Weights of a small transformer language model.
Size: 8 layers, width 576, 6 heads of 96, vocabulary 16384, 96.2M parameters.
Architecture: value embeddings, hashed n-gram embeddings.
Training: a variant of Muon for these matrices, 940M tokens, 7763 steps.
Each number is 128 + 24 x the weight over the matrix's rms, rounded and kept within 0 to 255. Layers, rows and columns count from 0. Numbers have three digits each.

# gate: layer 5 MLP gate, 1536x576, rms 0.152, rows 1148-1171, columns 384-575
# up: layer 5 MLP up, 1536x576, rms 0.164, rows 1148-1171, columns 384-575
# down: layer 5 MLP down (transposed), 1536x576, rms 0.0958, rows 1148-1171, columns 384-575
gate1148:125105143166125065141106124195105164113126100150146152136141135142118110103167139157134101176114095115123111149157112102153095112132143124141124135148159082123103087181103151131130152126118139134165141148085151146141146176161126131137098136127128131179143131127098136133120181104136130149136109146157085129165118127108172140099089131149143132152163160141141161151127124126125145114131160152148126139142110111153131130150111132150174167142121090139121114126113122117115110122137118089107143131090126106138117108079157118116137114155109124148118112136116191095132125122116163134
up1148:079142133139139124108135151115137101142143132129140110148096090162156124139146075164100109132134099141138128140118153133103140112150120115140142093157113135129137150116130153107136118107090084164119133114123082172120119110095121116129146116172102164133122130122129138131176097129136142115134126169102158130127155128130124156143160107150105100117114152119068136160132131132080118105117151115166123125094115138114129128131134123179128098130133110143181134141118139164132123092082179121132165119173139120145102099136125154113116124148122121109113040133145094138116163182144101130
down1148:117156119100112158132120111112119136155144126138116130108103152181133164153106128155126117145131155111130107141142127123115159120135111127152119121107134133140123120118122119097125150118146145097133127125119144105097135140129125157092119127123112146117121120147136116102085136129136113133119158107101123132139130125147147121104113122118150126119090098134128115113141143153166108140128123103165138119151146098124130164161109154120105140161112088079125103124124122099112115148153110108139117105116108123106156112130085133125133133111132130130122137143161108164121126108125127115
gate1149:106149146102152171180126102165128097144097122128134145124069170085093137145150127104105140118108117141113169128110126101125127097182137128107122127138126086172156142097132124088106141140106112138108155132119099134121098119138113084151131164138173089144117111108150117133113168146135100142139136084127131148113123145148136134101113146074108102097119110132130133094092160097117176122125126144131082122105130199142136122167125139139148159151094148161127099112143106169130152156143125150118140104139127131093165143175055114146187102109085119088098127146142139139140149157112165132
up1149:107119160120137158135099112143110123136172162117109159137108124096130155145089094130129117106094156108162141142157106114107136112109133117153151062096119122162154118098132171152129142139127085114102143130150068102088137130143085163161121169096153131104117132118130155141144109129129111136145093134112084128110157128161111207147101140127154110115129117118110093125100172146130118069144127121168091144127115129148144115160137082137119094161146093130146121111092100124107190168129110115121178140122175129107117136108125102173126099127112128174117108139109161148130135136136136166
down1149:135122125107117120125121131177118106116119152151089168128142117164099187166124124100108100116092148147118118110153128155131095117109121177141147161139123058152158121096156145106119124142149106136154169107173186069158135142131149131121132164114131112146087127125141110133132155120116140120079104099122104154164161142146141163107130109125126163177106096111136136113116118146104112152113110059102118073143194155092107136120131160131138153183102135177126097127109175181096068120113105105078194100088187146121124092173154130102165114095080169123157159110120122151137124135124133117
gate1150:142137115118139153133120109120133074208134154142142153133119149099120159102110167175132194097074131114136130119086088117101131114139153166142086134092137129158123138105096148081147103118118191162107123132120115096156113138120157147128156154104090122118108087093144122143134188131180133103158104119163129171130139136102135096087143120078166131142143132097065137106090130143100134112145119079118131107096127100124109139169096119091144140126143161105128118168104103106133148126137151156112122105124176098093152104158130186186117183133117157117123106102170094169158117122113114167
up1150:134127155142123118153152150152103189127177163098115130106130135111166147120096106145119152100119128101117118143127097145080117153112087128149117162105138128114109097123144093127128143158118117124140128111102133084123143102088127145131139092130161122151072140132108142191136155123159116080126118121160104126125128132135098137093187163159111156130158108149130132134109148149119151156136143176158130119156095111147126119102154138133114085091122135127096105143094151148117125141163106129099062132072151168105120132104120180115109121122092155071179100159120105084100136104080126138
down1150:152091117181175104125185119096097160128109118111124147105130128117160186100120151152115123086166155133130115108134123139123122130138114124111138093156120099118117094133127180177127089086123115145088140126142157127109122119138134131155136118179135128094090127121134114137130114122138114147163110129211176123202129119122137148139139142154118136114145141116111130133114138093105115126125145112141112168163146094136121124145179138132120129149173120117152106180152118121158141140120139119143137136137146158113106144115150127140126114122145122107101142109127161119124094120105152124
gate1151:135089135152112126118135127141148137118172120102145151101112138167126163149077166130148167118171102144110144167141145098164126120165111148127115130103125118136144137174125167102143138158115167133131152095163150138116113165138137093114100111099112156121094128101116150172167160122105126141151191152164118089107165169127125141090168161135102154164145120154110120106116095138119135143104160115137143117158147126110132121142101121119119163143131122135134154092137164129094113127150124109111149150116122123085157110155107119085158115123119181152162135114137136149145124142139125150
up1151:110132178104135126162129163135124150132094143151073151092103136147097178112135130136120141087125137125123125119118106137093166091129150127100189111107128117141130137120136114097105094161138095147061098134152126114159137168156139105176092138151156119137138121090095128126130120124116131119116097169132151152124169187176110101093120107111113129174177166091151161159099137144117134111135121105100136149107094087113150104086120129104128109105136107134132107098122142152122137166123108134149068151122151135128109119103102126134120144154119133144092150094173136094090127121135138137
down1151:111094138146129078087107110111117159118141136127125111085151139106121077130144119150103143130155160150098174145179197097115171175115157129080122164117126136126103109152081156104142087170127139147117162136084100137120120122121133118158155116154144134106137144100141149089095123125109146111149140086120160100158138130151109112119181112147126151134141094089181110130147130143104121177169115110138144184123102104127199105125134098139069143171172143112077116148129168158081107098142142113068112118119122095090135116124108096115144139119114094141142100061133090099134115123154185192
gate1152:110153143143126138126113141143120178127134148130065142116155155132127095133092103146138115150164137144171153124123125115165113086057129120108116159120089117111119139177136103120168162131150135136090138150156107137116143128146117189149130125134125126122164157152136104124135122097166119118160128100067112109126125127125132133104149147110103099093137147173123116165121197064138143109173092158107111101147126186123118130152148114115084091179120111156145109172082144159123105160070108132097107096146165109129127119108144101095183142132092146137120106136164119189143120141138084130
up1152:106116093149106148118108110167139064132122087120142128090144141123143126116135094149120180099121142141140136163171109136151144077094151124186089106132086128154161126119155119148173139133118082135111130118143119149114142113143160159125084132098134129137123138148136140077103088150112069095126123082088073088088156100070203072141145163086091087092186204161120163127093127117166109097161103140160162145119101153150080124100121138157140108177103149105124128133122106175145114183166123142097124063132159124115147152106131107125161170154127136136114097076122117157138117126072133125
down1152:140112130120145154172147162103123155142149132149089101125122079098135116146090124181162124116150147141149138098140131123137157143196124120112147125136070135141116177146108161138191117101166111130100182085157190152121152079126093151142203140171087101146117147177083135119143145115131082146148151099102132138099107131073114129131135088107155126094119083145165113143100112076161125092086117169163127121094111144127108137161108055186113128111129113127138137129125103122132108100085148142136150093117155163123119101128108154096096144113067112074136088107144120111139066102100105097
gate1153:137122119132121143123167129168084188124136104130131173096108142089133136140183175105125087129115171085120116123110126167115143136143148145136109123125123127115122137161126145133145102160141159156106127159147137133142143180097163136123109134102127115142075128172093128159121138117088154155088131124146143156110148156125134150155155135117143137137168149156123101130115131142155120149110160120151126099148119117125187120109117098123124067142155153144120145136099132125092136109149098106119144112121124167158133149121154110107115147120113081105134132134140151134140093163153083122
up1153:173152080117130096125123172153128158108099116111124110151130101127110125146157127128106082163124118140146114126111107169135137112148121158111120095094118145152105103133137153134156133144137161086090068145157155117143139107116126096080160100167116126122109163154108126159122156127110126147134084113112181137093152118126129119126147146148121145097139111136107107102125132138114103164148121110117093108167143108091109151130167132160127143116117165137126113142106095138151135094137098113123107084122078142125133104138130151090127145131133115113112078142163121150151109106136126109
down1153:096135131145142124119116108130140120136133132122121107102131136142151090166065105117113175128098102126131171109137160109132107150150099134105131145129116098143099130129118099114099127132137121152177167115131102153111106140078141125097175183133131172138100087137115190138123085097125105144120136127104116113114107172146148137130158140104145117147130090147116137168130102147144102129107059118119146147099149144134152148116160166138114137115085120131132100134142111072133125168128134145132123121103140107084096124127124147114141123144145135117125164155149159165119097137124139164
gate1154:146132141142097141122163086173150168135123116125122142109091168102136120137154147156131105100164143122133102144161130150115126149147117116107092129118128116123145155156140112138113140179076091136124117142117124136124140097158125129103104077136139155124131124093122125113139159103121085132159159123134121148135196158121136103119143123131111131145136099090129131186137117092103163100121119124145127118135117144118129115140138157107106166120099091138141140130135105142116099115111121165165132111128131121102157136117126134163144100138107136136127094147146138083172110099122130113
up1154:109101075174111156117166126120114099160095102068120143155100112157130124126085132143130114141126138136141114164144123079144120135095122123126117167138163119134132177123162117105138127146118139111087086081157131117116090136137115131112107075118137115079113130108173132112107122099123138133110116143126148113085095118154120166145150176107112101103136179140142147108146154182133134129105122134128116166116125163098116086101155112092125131129097125133123130100106085138098096100123111107135113150102158110139120173106096099174124146119104107131158169103116137146151135141140125094
down1154:096137142150122138099124095140147124095136110126132096116155150100095127158119147128123122163107101130117108111092142103096138139115161150145059090144124162134108109053130101091126129153096138114097093128118146156106120122154140146133147158134136149177086101113135103120104145152126156135125118119105127109142129136099148124116128136108140132079109130110123116136118134162139128135105121123107114127181112133146147180099122151082129070120088108110079088151095156163121141112136170154183138148109149142145141085155126142137161120105119108168137145145151120150142104168144151140
gate1155:125131123079136153149153158120143114114120132107094175130136172098136142114080109151156126143150137149146124139132159193146127169102100118137138143136128137135121128124102132129117126127148153125181127122142162123091114138114152091126129095088109108153126147091129117152108115132151176169151134152138137091181173143118122121152117110142100139144099121129149111095052126139138167120112122137139119124125114053129112124123132123134087147126115175158137123111139108142152142097128110211138129144084113169117128114084082183134161091113165183110133141131147133105053129133130110112
up1155:136159070112121103125164133080153160144121113155131095081159146116117066129132126111180134115133114140131139119198129111179050209098130169179129083111107134151138069147096134119078139122160145101152120091142113073177108102098164061158116162126126184140142067136062142156113088140174114150145147138119103119161097135166114086167137108175110149141156160129106137093113143161129168083145141124168141106152098134131147177119094138114128152094078097135102124126137069145112104121168107144149154147128141125155153114117129135142111087094160152109159123149106115082137099119128109132
down1155:133161094135133081117125148114142141120125116144125145109109120151104127175111132112092096093148135148096098077172134120159108183129114177149131135071191125137165121167098132158148140112167103140104137104121125162136155093176153121137143127147142116127185103156116094130091145135145140091161150114136132105070124102132143137127117130140141127154085139145149129166115098147126108118145168142145133153169101134148097149098084058111142106106117128100151120154138125115108091144109141165153141128115155137110098138122109116110113075119152122079167135107148144115163105154087136139
gate1156:134102165130144123141113132122098149100142129099145109136147155114118129144156113139128134143174068136077119140119109115115110147146134090140131147112106126065099144120126088124107121114153157107129130158115102136152143138137135149142125122137144138130130111140111093130133129153135128157102089095140125106094148160155121142053155143153149172121156157153141113169083126141123140109109144139163156111148105124148167139188150148133112112139172123134118095170166143129178120154112105126072120101113168079093181118100141130131147147071121138182149120081169145118147151113133138155
up1156:175115098118140154110157109153125122141103103104106149100167119127110165126167127106120075114126083095170121077090119169118144111179151113127082126173159153124097100164115112126131117134136155173133142128119165175190110139128117141098107095076103117123157140077103136146120120090116097207141129159141178148128120145146134118131122119155132153116115122121103111129146111125128165129160147124105147147159112126128112115106150135159092126144152115135129119089112136116146172142103111126123132148134120083134114150133095077110151095143137128107102130129133097117144153127158097145
down1156:169140118122131131114129142127169121137088120117127151124134123148126145129180118146141108099100144106177113125151102158132184124142146106128077131136145089159113171147127118116106104162092096096121138097128097123140120094089102114119101142103101151130156191111104153164141126071139163154142140128122129106149115134143130154196133122114115112154091125111144202160165124133143145168165128105084118133133119135086080146089149108139130145140108101113134175101081113113111127112099140105171111114159143167119102129135119087108142091152136116129104140143101107137119097133146106161
gate1157:148154148150133187154119106120177141130129151122162173118149131131155086149134115181135154142152151087160122106133145104131163124136134132146110095132112106159131120157114185117197170096133085148106124124153130099125133122162148163159145119176129182133105140121157132144116154118098152145137142132146127167119079169129115135175131102109121130137144133140119186116153138148106113119149150083132128129120128165180124121147126155096110123133109120126104127107109126089119109106132129118136104142104154127144141147108129099142168113148146118109135149114179155126154073140121108120
up1157:079126135141119134128089158093134138090114129119123124122166148136107108158136077158165134142113134160132133132166142152142161162132141102140116118149113117157105130106113132099131137129157135126147124151066155147123122096131130148099152141118158124146152141124126119145134125093129148153158109158087158167113097132134114124143136168156146088127122123140136155111096123139101136138167128075122098112156122184147130151167139104090128126133098080144170133104126149092135078144088148148097090140169143158119166190136062101129119157194134093114135166131121153144135141144117122114
down1157:115139145151141136138139095128116151124119156169116105144094135131128164139158119120103182106103159146176169156078114116161116117128105148096147140147134125117115136094120143145107132120125080134135139122117097147103099175110139117124101133079139126155107110100103101121161130106120114133095131155165160133115148125125081148175133174103146092138092108124119142132126169123122115141146204135111128144066109133103129110147089157102146109148133091120143144123135152147113148119133123135098100100105107128118108159137131146120118171129128115149148121114098138115126146157114164127
gate1158:107118170083147150130152143128087160142154177115110124145115086158132081141119128091164113163144126129131135146143094094106163130104138104157114117113182156111100094088174149119138126136131141123132140125139128123135112166152132149119123070133169139149134097143151088142124113116142084123116104119117179133134136123109153109146139112134136133141104148108112135117133144146126072187131108097154131106134149139162104125129081131101114151152143153143126124100124111169163150156134132106075193098181143151140142118141134144155125116126130136123138143126128119142127092172126121124
up1158:124128110105142129106157113154129132087177141126158108128126089169136130126109128102131143134118136165135124117114122105184132106109121164127098106127118140157113073116126127127124103111144160099124121145100098109154116164139163098093158129138097136082130108116106107147129140135132110132131133091092137100167143147125138117152136135091117181156116126127083115146155124145139121136090087108133127094159089099145102168128140119126123104107151140088089129095117116141092115138101133137121108143146151168123147103126133124083105160088117155128110132099124125132114160153147126126
down1158:145100164154149135129129123138097147130131134129132113097117093110121126135121152160113134135108111119113132146136105173116133173184161121118123149134173098117091106126139178128129103131134159138118119128090108139112151112169114142142083096159120148118164119153142152135082112114123117078139133147142147163132140152145161074099109131197145107154147131149144158174123150108160109135148142107151122133123169131148142126089118102149154123154131133132145112140155131162117122112138158100060124092119126131126128136123107098128101095140105146167131139111144150132119128145125124132
gate1159:144165125126058113130094153127096088120137110131148139137110116169143136150148113132111102125158136156076125095132142147156158126109099146095143134105131101121106125129103108125150111141158124127148067121150115104112088131153141156158195110103089147127128137109154168174130132128161113133103111117130122152135091133109166154114143155104157061123108096123186054108177107123095109105092081177122141161160146121092141119087131080109080127126171128134099092107119113129138141126163113143087132124106112162115119147129093139122163143145097111090144136115148104089140110129123151156
up1159:143128117076127123149150160152114140108120169125130115111127133108154165159129170118125128116114106133115177116119161138107159119137132160107131113141107146126174197116130128175105133119145083143145108143103129141156140153148177112108161154098129130140157129064114107112144130113152126149096102169146123098088155133132131172117111132113094137125113152116130102122103077161133112133142114119151107200087131133117117115128119119130126159119154139147152134117188146125176143127079110158129138077127107102120141156095080070157137162159085206138135122099161151164153129130114142151
down1159:141149112157128128179095159141127147115091149139112147123133092154142118113120189134157142100115116127096116143158156137081151112155057183110106115124158159145156127103103113170135138133112112145141089102136123109157119101087121109134130107161121093150153132162138128111128143124151133110098123143103127144142115107117097128096124128086096138140125143097125114141064110135086109114088101125071114171103123174108122116149096099124136130117141114155183090160127160112157136127115129142121125163130107157122110117138116113154181138116119144154115159134124102081111147141120093146
gate1160:126098131106146057138157079112114115127098163125156157152149082126154130066102101131135153092118148105117118115106156138143109112096100145103119134123107114131130122140152138034163095096134122145146141157095116134154134103116171120111156152126131164122130121129106093127139105122161091105118196142110102111153100077140136123109119125170185156137111116076134118118146143118147099125119139100116115113156097109115121161157136132123125104121107093119131134104094117123115140135100115111162140179152108096132150119161117118152128158092131124108119110145132129124128163129139119150
up1160:123105102153116148155137139105145158137103073112104146148156119101130158147108077151096105102119127120142113149121092135141159132114157131116113109077134141122125079147160140148118124103121118165130166124118152145103129099158144133139108138107155121112092090103143109119114141116114157088147174131109123125147083131138140122133146157140143141124090165136120103094143121157100109155107144142159096092115108117162178103122163128107128128142111135144103140104117112113134088162117154128143124138135121157107100131102150112106144130117081129095113141142112121130153099152131152158
down1160:096144144122175130149132145095113119156148120119163113118115133134126140138135128145130113109134118081100130130127119123171130092095107099127138117143110177152094127100119113175105120126116132097147127165127134076110130135140134126173102144076132112145128109112139046120099116150102118143138162128172103153140107083148158140117160145117118139125086109134134160138114144145159136142141119127173165160158146135098152161151119150154078122122120117141127115163097102081128118133184126118140154100120137139131095102085160104115152099136147123135116133140165133130131155108091169153
gate1161:163154144122091130183122131111140150067141160161121156127125129093115153180135069131113134132090118119137148091143147149128131139164119120146133116111128136106135113151160125145154121224128082122120100114149168106142145116134091125141085104075110131156076114138125106165131177125112116129138132116115134162119156163143132126116115171144142075151074121135074102157155107137140096177127108138111141172129119160150133128162160126139170141115168068129132128152146106147138108116134118090116139090096116132092145116130125126082127076127112111132171098125091168099103124125144114125
up1161:130116137162111141123172124140139099044138118126162105146102049125153131124157122171120094152152128129156102094178100127175104168201123149108158117112138123140131138107143107166156163103122107138139114086140114144091174143081094135120114100130135138136123141115119096146109137114136131106147063158115149137139110179125109107115115122175111156111157107124129137116126126139098158142101137158123110131157107142121122097163137113153146141146084159108151104100108094143085154141126118106175108151116122143114165168136123128165135120166120141136088112101126091116148185140113143159
down1161:072114107134095155156112139178153106132110140110120142086124048143158125114115130168131120147095161151139176137132147110107105131137120134131155164123138137114118145124125138127098091095147131103119158120114183146119129167192150137156092125133112119102085121149094143112110122170164169104180090157168130140102081129112129158151165101140117122116129102132151119120139159114153142157103110175111096168164140103105091125099093125121130094109095111122094117070099141148118107138154108124121113100153106129144141136145141155124134122147119161114127144083143149075117087141134106124
gate1162:160145137154112132171164140116112142113106151147118144114156130155117115110106147119085132154108130195086163140143139070142103130113075136136161129101144132167111126143105114121169123142143106172122119108171107141125132140149105118129149110157123111149141089144165181134145158103181119084110163097113092115122115150166139154131116100106120127129140117117139157122113105158109146135114104132157147164109122129121098115128103113113142144162147149115077151140125132150092070186146083138127133053120091099125129114084116141116126144119137080088076127145126084147119108068121087142
up1162:155143137128164117138145136090123149121141116147130126158138135136165158059137105136126128133130138171141139109136161126181129130145127134112129121123177116124153141109189160177124105128128108126144106101117156122109112145137072169149103149094128154185129146149151153147119107146139142073100154116077093119164123121153138100110107117138122132135117106126116162168086143099150161119093114160133134142139108100101087129148121137149138110120106125091085136165167123187095111134131079062109114082145113102133138127089140130166140146136078089118175076105132101130142123098154129118
down1162:113163140126116144161145127087081111156130120104154094135175161171148145124149136188117130122146111146094140136126147118115125135105097118143098144102109136118200139125081101097155146144127145136137149141157179133110131133169123134189134107139149161165152108132094110116147105092083112157117132085112129103138148187132150147115133121135130130123113118142139149153148156095163092146112091119074106157192097148136142174139166121097129133138142157093138104129141085104116092118104116109115097144126095127146087089166172151100111131158115113134130144165133085126124155099120128142
gate1163:113141100099156123091120127132116100139140127136155107128090104096112118142153124140121109180124114129111145095142125087118131102095109103116139145140127130144128085190118128127113135156116156147142146117127135086186148133166084097110120094123138123118118108135124132140186109114142159135191139146102108137115151155153119134126148102135116120132135139145142124154132145174104128132132157141116145087107119138146128091130133112113090107145109090113163102072140095136107106101160164085117120126086121131175151137141120130115100172181073145110154115113128115129135116108104135127
up1163:101121131160144154150106146114129099168110140156163114138106109125127117132136148112108137178136122155108130107147127146112135119101159126105160131114096103172133154167093123123126146105122122157141162116098119097101120101137115139128108117150132143114102111134080130149177110164110137117167126104165138143119109139152104129117111155121126130142118115114110147126074081113118140100160117102130117136120147142115119108104137164107148170092090128149156142137105129124120114113120157142106103127138114149149121098150081114125100125127113129149144148085073122101109118126134137140
down1163:132128138111147111104179140108150138141138072149127136124142147119109094117161142116135182129123129156122120115082116135114104143098145129101117112105116174082113154124143134112084104114118123133111116118122096142128120139165139120113168130141134081162157141073113187150127114124130112164154144125127121106109142137155092141082143134168108138094147123143142147124103119087155124147145145121172123127121139080107092136155193092157147115114146138131138170168095091138110129160111178128125137128124160147151135106138151094129121132144089104161115128148115140125128127171179159126
gate1164:119196146145119168091110101085146108114113107111107111148154149123150158177116161081136132135113132161105153118152131104130104142135132139143142158109106157143123098134171150100112103107107106135108118153145125124102152112140163141142163125126146126079133145181164078102155093135083121098156142125167113120053113130115136144088164107095124147109130118133109106121164147160118166119098131133114132147111147125140148125167110130111115154144112106159143161171142103128092166140123142174139110145098089114160112157187182152148129089076127091120149096127185149115139117126108163106
up1164:143092109163152120124137139137170118169152151112137147121161126127130155158123123127119110129193171102150119120156134124130124107120116140142083118123172111130176129144129110147137149146113108159105161125112154155132129165113133124121126162109131116165140131114108124128078126134147147144130171098086130132143116123108165180106155165132144125136158156123098125137146130080107108157101104121112157102090117119108127147143139141102128105133138118117102130151121115125136108137185105136144091137154143182110104095108166108179156188123103095176137117099106151127134132187100102134
down1164:113137115135193120108118112132096139097104136118087136186157137135109098108106137151138105100161072141130112142115145122152120102132139116132140131135088136139135129130133085130164125163092123129074113099106131088126189126102152136160073134130110137106147145102127129146122150113117127117070133171131146135108145130143159117142120164122146118112128137146140138096120083114165110077134102126121096114150124152181108125150101091106132161110105121096130134151128144153152111154111168155113150118129138139124109146116150130133141117109113160168126123154169107099175090147111124131
gate1165:107131143119098105151144122112157118135169123160130126146149120094142165118147124133116130128103144156126086162157101147107094150135126151133134129128140128103128109187109103144157101100107130087145156159095109102147104170109158121122122126102103129093115116112114123132124152082128162149177109110122121130155101108148149175144141138146160101145121114126152168146155083159147150138132119119090078109137132097109134149094122116165147136126095117176116124081145144135156089140164116169148107086167132126157165145128130126155095126117152155139098164134160110082105106054138129110
up1165:175157096088111158105114128153136114125099090146139109137088154098106141088115129105123082145135143120125170120130116076120109073095128117096123123105122136139172133113116118117130139113091114094120112143141121098145100110120159107132077110116100169152114142153130146155110128124157088119115129129162107143064142148122111124128157105112093099180094167117116106160098107113114103128163136085124131127143134145141174149123145135137150189103136145075161112106143123095147144106161152075132132105138143134148116144119118127142133161162132149151125100138095140097120142112141138115
down1165:106164128118147147125147146135139132156151151099126106110112150110124117135156103153137154174147136164150165083150200114078113126138119141155117152126174126178090111170221086164202142144136139144135116100126130141168132182096113125093073150134098113141109102120126103080159115120136154096121148077160167127130121070110156142155109128159129136103134136146110117124140084137119148141152145130136125136107120128142133110114095143117093138146130168108115120105126138090158131122120114086148123132120120151110129125110104157121143105070114150137166134131134132122086115144151090119
gate1166:128125124135134164156113098144103107115151143142116132112088167115117113097147151098095093162132147072115191090146096117103110151135136137122096118091104162156106144130156187117115151123096162111160065117126121098136113136103139155116097096082130138114143144094161152167105144155162151132085121117105041099146129126126136109112136103108113163147169093118123150124158119144157151170125125083128121154096135135112147112119116147162146117142105115135173116128126180088123111118097107106129117104133116155129128125133137117136145121137122130106100156127135109122119095117141106158
up1166:161152116115145163190128134125138149131119137131108110127120127114054141155108144130151132121123121119113131148103133145120201146160149131114116172102108136157100094107143122139154127159120108136151093171126107140131117157134152131152086134111118110158164133138161129129085108117107095081085160124147094138144125133109124115153102162161169102113108126158094156149113112114153155154134136140172106142114099093160103102150121163128032153116134115093147120136127159126156159087129115100135133137093120144158131106165113120113119127137165103080153134114116126073130112146078107116
down1166:084090137130139145106147136170129122147120133113104139136121130113143110106120110101143091154126147112139142132121129162150148110081097148105153094088168123088062143139140108153158110119127121135122105165122124127139151215141146137113111146120153153109145109117130203135091167105120134085114137113187097161138123088116121180131102119110144111113123169066117141156155125132140177145118135124098136151087103091151133162120114192134108170121184148085141111141125164146122151152172125137135121090116109136183080068155114148130113149142126114116169137142123130109105126129114164126
gate1167:146121115140105173104117109127103146094121140152121127103109110167115121130099126148134119167124106123162147129100078110098138150089136137106168124125107117141121102115084105124178139177093121144124127087128113160118116075145149069119135128121128118111126115171109152154149195104153124131123142119158107179090182115127143121125150129140124158133138122066182100148098124160152095155106101144117083117130148143092145142134138166138118159116152170161104152126173165113117136176123115110074125128128113112091111151105119147114117168093107095095117117099166147122124098125093155126
up1167:111108141137132105121159130160097129118113103099118179104106092128109148127128119091104155114134111145151108110116133103100153142148129145122101189078136130103119121129158136100126147153132135139103112107082169127129109124150103170132109120124127163110142118118149075098154168149130197151156161138145145092158137169106168099137141098147110127095125174148133099139107137150124123060141130168091105150125101111131127139112114151122126109149166138076105115147164171145134100117074135103134100184117117139140144134164090135128078122101145123120133111107139148116117097107135152126
down1167:110188162149175125142124129144095150144139112084158107094094123130098037129126167109144142120116138137104098131132127175151139142154094121116139090134131143109094155135113143116129163135162093100089118104146168170104078124137124104151105103128180112138149131165130127146130109175114112126178150124153143110143107106168140158136144090132109132115089142116118108153147155133119102129107115083111105123136113133140129131148122140121123141132156146124153137101113128130152128086116152157159141116127110153145125119147174142149136127108141135097134147138100072107116145143114153170
gate1168:110140118159100107086126113123113114109147094111110115126110122123115154113178121099114121127100118107106099157120146107137156086131147112132131149106160138128105135103147147144074109108121127108113083141100119156137165140143098121114158113113157134126113136120112188098144133161133134094092121153140087094208075134150148100098098143133144151144131134143163099176127142125155131135125124128130140093127133101159118121102088166133165125130137094141117182140128154104127115111139120174182141116128119169100141089134123121121111126129113099156129132123114122150171127141107126083
up1168:139118110122093134118124129142113121087124119136158124128119141117132112093124140161140134149091135130139153130106154119131119112139109171083121146122126157121086141118152109176136112113112111144106120141126132140093122151111152106132138119103135149121118128119124099109128101115121129180124112123134067114109157133092104104103156183138095153129162139179148130150121087131180141134124168156152101135106153110149146093125132078096113135103132128128131154129146157129127079118095135141149109154107134116145108135160153146130118119166155100182142109099086125144149147131112087129
down1168:134170141107144079139109125135144120136145139144135140137165158128131115101126143121121117096201120098114079140133139110125145113125130124114162141137141181099154160113150111138157127145125132116102134080130127144127110137058118148101135121126117130157134101141163149142131138113101133150132104120071118076101120114105108106100116134155112121164119139155202137119096134134102117131146148138137145100146122131128150131116098111091136134145153186157124165124143116119141126136131181096134129154151122150112133169142113131152099111144087105157138129147140126102110148179151136091
gate1169:151168175142153115107119126099084167124126109148119125106151102115111170120138116146142132147133148103140174148124117143140149149072186109107111151117115165134163140115135171154121120134159115131133116135058091086102131108128133123068163139131150120160092129141125141135131118129143194145162082122128132135183141131133127084096113097154120129111108158127167115102146111110132162091076143108172183128145138125095097128095142141111129148145122111147130141141116129075123144103140103122109124160123126118075134154125137143091080085150094089178145161168147135129109114116135167124
up1169:128149146100125123126147096136173150160108176144127080129111096136085175110123131112111115096153137104132161148152122165167125136133110114120111115123085125110117150132110161066105084165131103117088148143099124150116179105179098113127125095095098135159118071160137178102099158127098101154171160146152133114099151130136154129156169130145085144130101110155156125089126180112159163114140121122111123138105149147119108115079146127147118108132160089130108153140153138148136121144123105118131138149097125135061125116132142163087162201133135106078133149104150107109092147188120128125
down1169:095104121124168124173165152083128163127100106186186141123112152136141128146169128101105168142143132157176110137126107142122154144085121165164124126113076156154120083167120163136090121126112133120131158078141064140147137096108159156096132157101153134147109171127111130111130163118127140128131076146161102128101122125082150161078129124126119150045142119121136164116100173133145144137175149120132163128125114094129098165120109076079182113114099160150106119128139108144087113105120129170119145130157104122111131142139148104113139117136139104156114154140128176138157143111083132103
gate1170:105157081106146174159124110080135128130099126131104156111158139137124161128111106112120082151149152141098157126160140141098140126156140074112120087127065148126173132147097112180126116103123137098137150182112127137139135160130130082137124122084135106147133116094165085151157128056154127115141104083118145098157146147138133114115065148127123126100134116078137124090129122104130153144123130125085094103162172120108160130119136107091106122094128088129102107106135136131125152178130122172105114126156145088122101121131138116099106130106166128088150149164101131135124150108122145118
up1170:082138142082089152131106168092136110069121133119142115102122119127102176157165130097096142103131100086127182123131160139128160134124154100113096063126133149135097125089136123092151105122152162142111104093116088090133152156112092098124141124109115101121144178158141140141119145114066140106126124116157125126176113126137132110111142183108114126132133136109135157133157122103055111098110132122142079108141103130153117122147110089135145168143119133115149152119111163128125118174077122090104135127122113092117130161100173157101125095134133084104132105148125119116120145138150151126
down1170:090110081146131089138152188122158133115134117113075096096141086139147107110114136068127138121152138125116137170104145140105095144081141062144128133126095121162110118126113118150124115146107143150114106123151126106103142116129146085133150171098119133119119155120108118141113119097123154144116152075201097116094098157147148131130131174145098120089141106135102151155094194122109095134137111163119125105131129109104133142148163095100151114096101139140099096108153123158151125093091121082084131151135104137137138148140126142137140109151156122135132112158125136113119120136093147122
gate1171:080116179086075140129118131113094158152102140132089130125109152148148118128142150128136116145144128131099120162159111144126141100142100093061149091151094116104108148141120081133103157111110118162178084104119116124094121143070116099094111127152115123188076116099167182161132125096156143123142112199126149139168152107136130112154121138091063144099115104115154121120112127111079131090123130129118153121181186121105098132129119126137151149128172109179131127107179101168139146106134113101150179116092112176139116136124076139197125132090135153113144183132151103105111141151136128126
up1171:107091115162142111146145119131121110108135140137203158146154134112157169134145103153133162150106124142157133143137151117105106116143133098116103156075117122162161111139113131075146111162101153129134118131127157117107114139150077149166153146119128120117122171148184084156128110070111115124116141148151128111108145162093117095160110114133113104172135158152132150159123136075133163095140142131158135155126105120144106187109131131107102139150082119156095138121122137138121137150106153112173104129111090142122136121097132129154099149100113121119101143160162108082125130157136137147
down1171:154147102127092149115139141117168114145121137089125127157127117133086130113114137107100141119120105093184155154099113137112141135143167108094114132100118139129068112173180176095129139106118125138164112147070160161124103153166099141099084130164201137124096123139141133128175178151113115149125134107097088176133126128102158153165122105108187150131126172148119082050119178122151112136140114170158110132157144114120152112148120124165158100177069122117137108121155129155141122154092113145124179109089136122144124090108094129110126098135099115150156138118110116089100146106115127130